{"d_model": 160, "rope_fraction": 1.0, "qk_norm": false, "init_std_up": 0.0501, "decay_fraction": 0.901}
Each number is 128 + 24 x the weight over its row's rms, rounded and kept within 0 to 255. Layers, rows and columns count from 0. Numbers have three digits each. The size before them is the row's rms in percent of the matrix's.

# up: layer 4 MLP up, 960x160, rms 0.14, rows 212-231, columns 0-159
# down: layer 4 MLP down (transposed), 960x160, rms 0.0973, rows 212-231, columns 0-159
up212 111:105116156154177126109099113116108151121109138109112123101148179112135094116104209108111094129110098121166106140116117160174142119121141129117087095118135110155107156100156146134070141090113060127125139120142081129130110114084154160156127137157115144153141126141119122129122131181096127069123151164127110135084117119122099145158119158136085169163119091122120108123131155150132088105086117132155134134126130126149122116154128143120121140113125151184099113150125131142128133123113122
down212 102:116119105147130130114101125101149153110100091115170090172096108111108127125096125100163121068133120138142151104130138117133134094129133175145129117149072130167118134085108186074134127172147100138116123122135184154139139121146138161085140118117112127164123120133165134121119123102183110114149160108198140090105109124082126111151127127125125109129129146156112108130136145158127190165108134116083140142116135139147127135140104102125148133134127107159104089097134142160125136136159138
up213 103:092119101104127163122153123131133128156115116155149135077157106120118111135091108165119109126150103151115121141141143113115118142127092165139125155146147156205161118139178120114124152058137067122082117154147154143132127098152107114114125154119154116124174131094144161144144195125093118128122126146108105111115132128118124152142090111134170171085107127117132132133129145134121140129140119072110089134126154096126141126180133098091086132122111143098143110121156144108129140156133088
down213 107:115085136133106153150142137133162116122137115153110145120111148132165097132092137168164086152138179092125121174121143180122122134149135102128106102113143138108104095137148165102148149100108097137103139154126140126095138099107154117124158115112132076122179094169111115119128145145135135116123117126126151128132109120109157144150120094126136143121099114194108120203122127113103120113146163104127127090133161107083107111051128144139088100136120177139116155121131127112109141119171116
up214 076:098138188130144100156112147117119126150136136165124096143140162211155149115131152143131137162131125116138142166145142170126157146156139138160096192143168093123151101139167149112116149126145129138092138128094123162115107135105172126156155116142112130138114135121076135159169113129129103140159077092091107156131156141149100138155111116112113134144120118105094125137102132158134161109141101122108155159118084134164113126152165172142155117127158124133131173143128137130127140150139169
down214 083:097136149130112114182115138121113134149134115134077100145147162175145135130110142147118137108149111152171125183126175120137133142147144138123071173142131074135114097125143109128088124131153114134096118128108094144117107138100154135150186118128138148122105138126125139137135112125100121121143097117095106165099149110206099118138115101090143168133112099122107107119099123155138120116133090102116148126116060111150108086161118157159127097131133131153131165137190121116130125126143159
up215 111:087088106157152136134121150094153100144140114135158089080147169159105114163122118184124117131111096143094150150114156133167143142103113136116120110128143088169068140156146102137111138115116123095142135134145104135089099131147123128191123124099094124137133153140131110151134082144094142144098115154154112131122159119111113157115112133134132126099113085144105122127178170118159131105152104129134064156149190083114137097133117156129126104149125126161114136084131132147135113123122105
down215 098:117169115121119151144111105082181133163117112131143116089148108116112111102149107184146130115115070173097152138141147115142153152144127145114117126149099128134126113082123093175126137162139085128120137113128145124085087126134137144138086151094128105120107185150127123128133133128097165105136138163114136145146156128104129143149116112202160136108133117135125115126141180084123103150149147141111086143133127101101124119117132132113111136142171158138117113105113089149126165079150072
up216 109:099134104122160104150132115124151072175127135141138095165104132138085135136099105129162130122110102113105123102160095116130122118112175158143079145119148140118117188137125130146134069168131169092107090150174134148136144137154147116113166137105103110094122099110219118127115140158115110123093113137136116115122132151114124129082131142143113111087102146133115111102129145124156127130153109159112115089113143076101112105132089138147124113127110161125137149155152140126165128125088111
down216 111:130150117104102116102145160136152126160099131174094102140107110132119153121104143115125138146148155080127111119168138136137145121104161100121121145141138120126152147135096114175105128167123173122119110131144123159128148091178100121121165130119129094124145111143218105131133110131112119122090119139134112105095154140122121113115132143128093110094122115155147138123068101183080178141175117101117119090117130099132148133149100076159143107124117123126139171131189158133144100130107124
up217 099:102125126108102141109124114140149126096139093094116109138077101155169148099106117135133129118126101163142144154130046097126121177130095128128155135103128152125139097122150096168171161133125146172092136136111104098149076157144133098110103103137133133148131182103181160106133112155110139136142121134151100123147166123150132121137138095147168102121147112106129097123088099174156140130154150105067112119152129127156075125136116114104113135109162117119156133152136129136159108127121131
down217 102:122155088140156180063064126151141142135144125134123145128106087143111148131142105152139098093138154175123159128116108132116111145114123122125099114145116129163122053131149176146092122132143144162148154106164100158139123129163134110118140141144114085101122121111089127124115119098128143121169141107129115153150163158111158134127155099125131124123160130082109125135098102139167143097100098156088089138154097144134112135156142121091164147149148086102153149109119135146111090142160130
up218 108:108076103179086132116136136120150127103122083111135113132125072112118121144066129126127118144136113124074107155153170073138148166107103149141138122146130168128080115140124092108126118134134147120174123133111097094136130133114098112137103117168101124150118114162135143101111146115130131119097101144130113157171098089106148131134146119147118110113116109184160132160096179121172140141131111136113127104113150115094154141113156158118097126162125162171144131088115137137152130153165161
down218 108:101109186123093121130181140162119161113142114123151100168133155085118134136123087122091111140097160119135108130144171129126114107145135194131094093146120147156118138167120126123184131136099107111171135130112142128120106157100147138090130096134144174123105100135100112136146113148075105104127147095093186153104094101135149090140131108116083173155099152153143154135124113122131131148096146095133147129155140105097104117101151135130120131138135110156121148125169133173126115103124131
up219 093:097138084134082121119116096126126093131143149095145140160098121129097114108102133132123111115148174096092085142102116142099082179105165156085133095075150124080101177134167156106143107144092134157149133125117133113124159144118122121127163128147107159123133120150143097128132104150102144116121136142106137122110118096125140092102124113127158141135151094157168118127076088149138142170119115154166151138124093109083129125177121111143131114109142104166131121091150117142099135158104107
down219 094:142093089124105102154118085122122138112124092121144086090110150129128091146112088165143128125149165092092137195130106135134082159077145175129139099118125152105145123130155151116135115117121144150110139156109117083151165089146134139121160123135096137116089146139148126121146139138100153104100129135128164133136089130083154108095117129137146095127158139156141116172107097146139162155134114119154131134117177125117133146127108146143143128136122143164106191087146084127107153172103129
up220 124:134103157147154172108125127100111104119112152121084129159082108135134137147120104182134113116146103139090118184113109138113103148156109137090155149142124111158131140166148136129140119122111106112131160124143098145142081121173139131116145128135133109128088117123097138113135110137145114149071108109167141123117157147123162141151124128140187141158150112169135156123150102143145094136098077111131168159125154165147139135116169167115085161110125072121105138094139125068123150095146133
down220 122:111128090144141137114132112122097092120149102135158141085084122144143122138106142150110120101142107123099124120112127137157101161143112151069124146147122110158137173139113110147155123118157126100078163158142138148128099119120111119101124125124137121125115128129134089132114097155170129121103123126129169127132177137106144085124119123124127118126179126185186141128153081109143115154107144130144135150160156156127157114092142123141103190123082086132140142134034134097116133144168118
up221 100:161106095144116092101134082117151114146104060091126132144138142201123168115137172169126112147128148113091137133117138142088140109123135157124132138141139151118127122137164150142081135152120114112131134134158105149120151125093108071139151119098105140134140084139122110136115128086123144149168140180113113091148124105145145149105125117152147120150108137119162139090128123190189110129123141130143107169125139135134137138163172075142135139098102106128108163118131134169150155138120112
down221 103:151126115065157153132111124116155170156134178090114129118179151116092153145081071106152105105104123102184130117101143108133132107145110192134118129161154112140161098125144131121120115113115147138140122141153152115146143100103106132139136161116160120124114145071104122140134156148117153145140167104094159096084148121136168121119119102079121126106130140091111161093130127078095184112132121145119151134134139112116148133116132144103121127100136130106120119149181116101162145116145135
up222 096:139124120163149142085169204136107110139132150143078095141154118151128129160133177097107122122096108107101097133123111093092139123175118109126123105126163131129110102169145134151146149155174119119123097103151136102158097144098140112129132144131165104119143145149133158124143093142119159095122107155124123105132141126088165106126107153116103093131109119082162092149072147114123143096163114128156138127081107120129141180096128136127095108139145115135103140160158162136121104168119149
down222 097:127129144138113182121145125120150168172105154141146107133098150122099146149194117083116141135128119119113149142127139130096126139132134136104126096127148153112136088165126111101120136112122136104126140106106114080174164095145123125152120108128080151100141146132138135110139161111103151099104120105108127133128100156160195129107106135158127157102115092132136141122135155169118078114156126123124112102068136087111132172082116145147125166120134087117160108168169115139096124187123134
up223 104:137175140163121118159142159134119185098093092104129130152155120157154103117139126070129134125105111100149131096126111144131145133168188128128127088127138128100138146140155163110116133123137150160116124160120107132126102104100085112086111111090129167114156158103116134139133152104156148164175114104153121113120091142137130165160123145116120119151111151112103119124116131185088069125135139140125108109105057097180132098088121148137150125152143132144114153146130100140114129101149125
down223 116:123107132122108140146163075110120163134128146116156114121174170176187081113175129140085177127154155093138090121152148125160094103096109107109080142150113078101105131141131163129126098138142162135111125132097113111134130126122127126115111097130108097184147157134169080117124128151134146123129143114110142115118082160069165137128151107141151145134117132112095155142135127116097141114135085126128137129154109108158146094112147141106169116114130118149147165126136147130139085100135129
up224 100:110148132131138163139119113147167135143151117120131084160086107129105101157125093136161110129094117142097165133120139118177087109112135116165115120110156141137140143108119084121139093108147107175132109130146132140108162109116105078107127113173149095143156095102141143092105109142124123120118120154151155103131143131149156056130096177144117174104111121086112128128103106135167110121145132166086169204133150133112097151132112115123134106138108115126113128137118093108157110171137125
down224 097:150092155181171083108169119124149116099134120094137128093123077133118130103103172149151162095142103140112092148132170153147171180166127134119169119120083121129158070116075138108120145088135105109114115108152165097127137069133097143095098119119130136152146171127125127170124139148142119157129144128132148098142123126128121136159112134136096162127164124132139125108129132151121146134095087154122121113115095120133083145123142143110116141147153097116099128169142116143112134098156152
up225 102:124133119151117159123089182114108116130108100099094149137137131106150141114123151124113083129158163147100104153136110153142068124150143136153118089110100124118106141132141138113137083120132149161185149114146142092163114161135098078136135108100129114148133099081138153150107127139128129171159123148097128137124118130162100137134146145109113122094131140143139132148096120141125087117117173167170086169140140125185075093129122123103099120155108131145064122114115123152135103177129131
down225 099:155170180103143107137140124131133125101093135114128156120174133118134170095135120105162100083130198122114098163108102122101147144132150112183106112132111114114140077171135156130129112105165143111128084156110140097135121154122112091165117148107140151163147137117131168110113124138107130176120147123165104132122103129108165098132135138176100130134140118103134123107139124128093084124154111101129120096134142082139142100160148118127162154147106127124118098176132165117094087158114116
up226 101:139142157125093127157125130141133149149143097096107122141097199116138148094131135164173118159077128137125168158175107123112123125147118115124155150136100110150079123116141117171150179157124131160112098084155140109099121106098060077068096102133126149152126079117137117107116128141133130111148130150141122149125077101123104128120120159123117118119158115146153125118126117127090123138119176146130149134126169135126161145094143140161164127119092125149135101129146109153154134088143135
down226 104:140113108120131081101113115130108120170138141078150111104101135127129138125120136105143147128110105136112118075113161133088119142125165132116165158108125121123150142144126163160099106112124072087140161127097099166137135151131174182167157135093137184097096114150133128152089128147135093116115137111129119138127116101116114141135130120154177135109099153170144098110141168087115148131148128103140116133126133116167124090113159106125154132145094121148168140109205159116110118113111166
up227 106:133089174155129130118158098144126121086108102137123106137090137090114171130137138113143123131130100114141129192171127132136124110118122142119160154153144128145118150161078103162181138130148118114126122120198154094132138123132096131122117153115128093118166135152137100135165166136102126136105110143098081133147158116138154151149139118088124144104165131131079103115126117099107136140102124138111138103115140149087082107149142088131133150137112113137114178109206167137106130119106096
down227 103:117114114151127119077111156108099156156116142154133119133164171158137139195114095095126134145104118124096123113076143109115110148106152101090172125159122160129131123127110165112140142141171124132081162157109138135096139143139137105144149126139148134141125147144085161124105139129117093111114117115099114085135135162169141098097131172143115129130108129103100151080152122125138142142110109118091093099124159181144142078101154146148124120148114131160178100114148105103092111172110141
up228 099:076122126178129150098105121116111124134111151114093157130165079152106089133115138083108099107122175097117118201121118147097131130118126127151120059133105159139123133150115110127133186192141143136134146097147128090122091130164154132176133116096116149141119162143133134135146112145125160162149110137103121137128114150107144110186120104161153078150123142119143105123111135130142145132175089152105124090151149136151158098114157144134117098138130134125090129129122140147120153129127151
down228 109:114079128118146155104159146117134129134120126091145120127136129138100051133125118189119123083138147095080164106129058128120161171141098126141121135133111146125155165142160128139140122147135137117130157131117093144147124143108127138174147113142138103081107156116164159159156091090119119133113130140145135162129147134142135115141120129135114136140087081115193122162135133118155125153118072147119106099112131125109166090121113151090148128133141111067142128140170115092141115123148115
up229 097:125117106116104131184117144132143115093143059155113116110082083162155098142106108135155137134146141164126160089154150117139093145119105124112109160126165156134171171140099132119129114142145091143123137155130152088110135136125122123096109137132116122144083126139127160111147116078127103149127093140160108126142163135126125074113064087156123123092127090117123094142127149123132147144095078099143129137169119134130144152168154127133146111144097093130071149137147151150141116141105110
down229 103:162107119147097144121094148147126132126166130120126146151106097164131115125096155104157170126096140143167116151106120144133127111131118145125121112131138146117128114098101131123138107118119091133150131168127118157110172099130171101127133115113145151149117125155082131135117157135100124129145133148222076155155154116106120107103083073128094122128130115085104117132084130139158099101153074159148143125082124160105108166161154151110163120136133122099111136154131162159112140089148101
up230 102:145089112132111100136113131132108161100127114155153132152155099115134151100097126159123134133153140137114081101162140130122080116118107131145135147139121102042154110161093129129080115172117111109151133118122169150127117126160093117142134121105173119125118065160118147127110108093115138103106132173138115123119136089129139154160113149145113142106137127133123137140122134171167137121158102145123123088190129164100118116098082109059128149140138168112095133118155132139141128168114109
down230 101:144113120097173119097121103186143135115145121128078128103122158137101139119134147139139097139114134128142139100114085098107104105103175127138103125117141098121138124155138138153146135132128090078144128098105129140137131136160102137093165124129107117109102145122113099166169128148149086132155140099107149122191157142109165112141098170142090167134133152169128141139098153123097156144113106127135139134185117099152152145104081116133141159115127120134117119062103140085107135144141185
up231 103:111090125090131154104152139127121102142092185095123133127191159140141096091131126173108129160126185137160115154118153179167160152135117101150114094107107082124097111112095084122156092177121126142151150143124077132127083126131137116144142127106133118151108129095124133174100129120105160162129134120150173131144133113160126143124162149098134127127135149138124119138125146122160122101148144160136065138137146133138123118178098112133107119123124138109111112170092119109150124152115168
down231 099:131136154148123091166106135127139162118156110140113133133127158092063095104145103134080097133134088150137132154138126109092143120159142118137142113122091097188139121137140091116138095120138114122135147139136143105111122150168121089153109108094089137138096127128077119120143168122104110125135098132118145129106132115200116137134142154151104087128145157169135115124152111139136134141161138120143151167131117118138183144161131126156105149113118126112171050115169108109120093146171119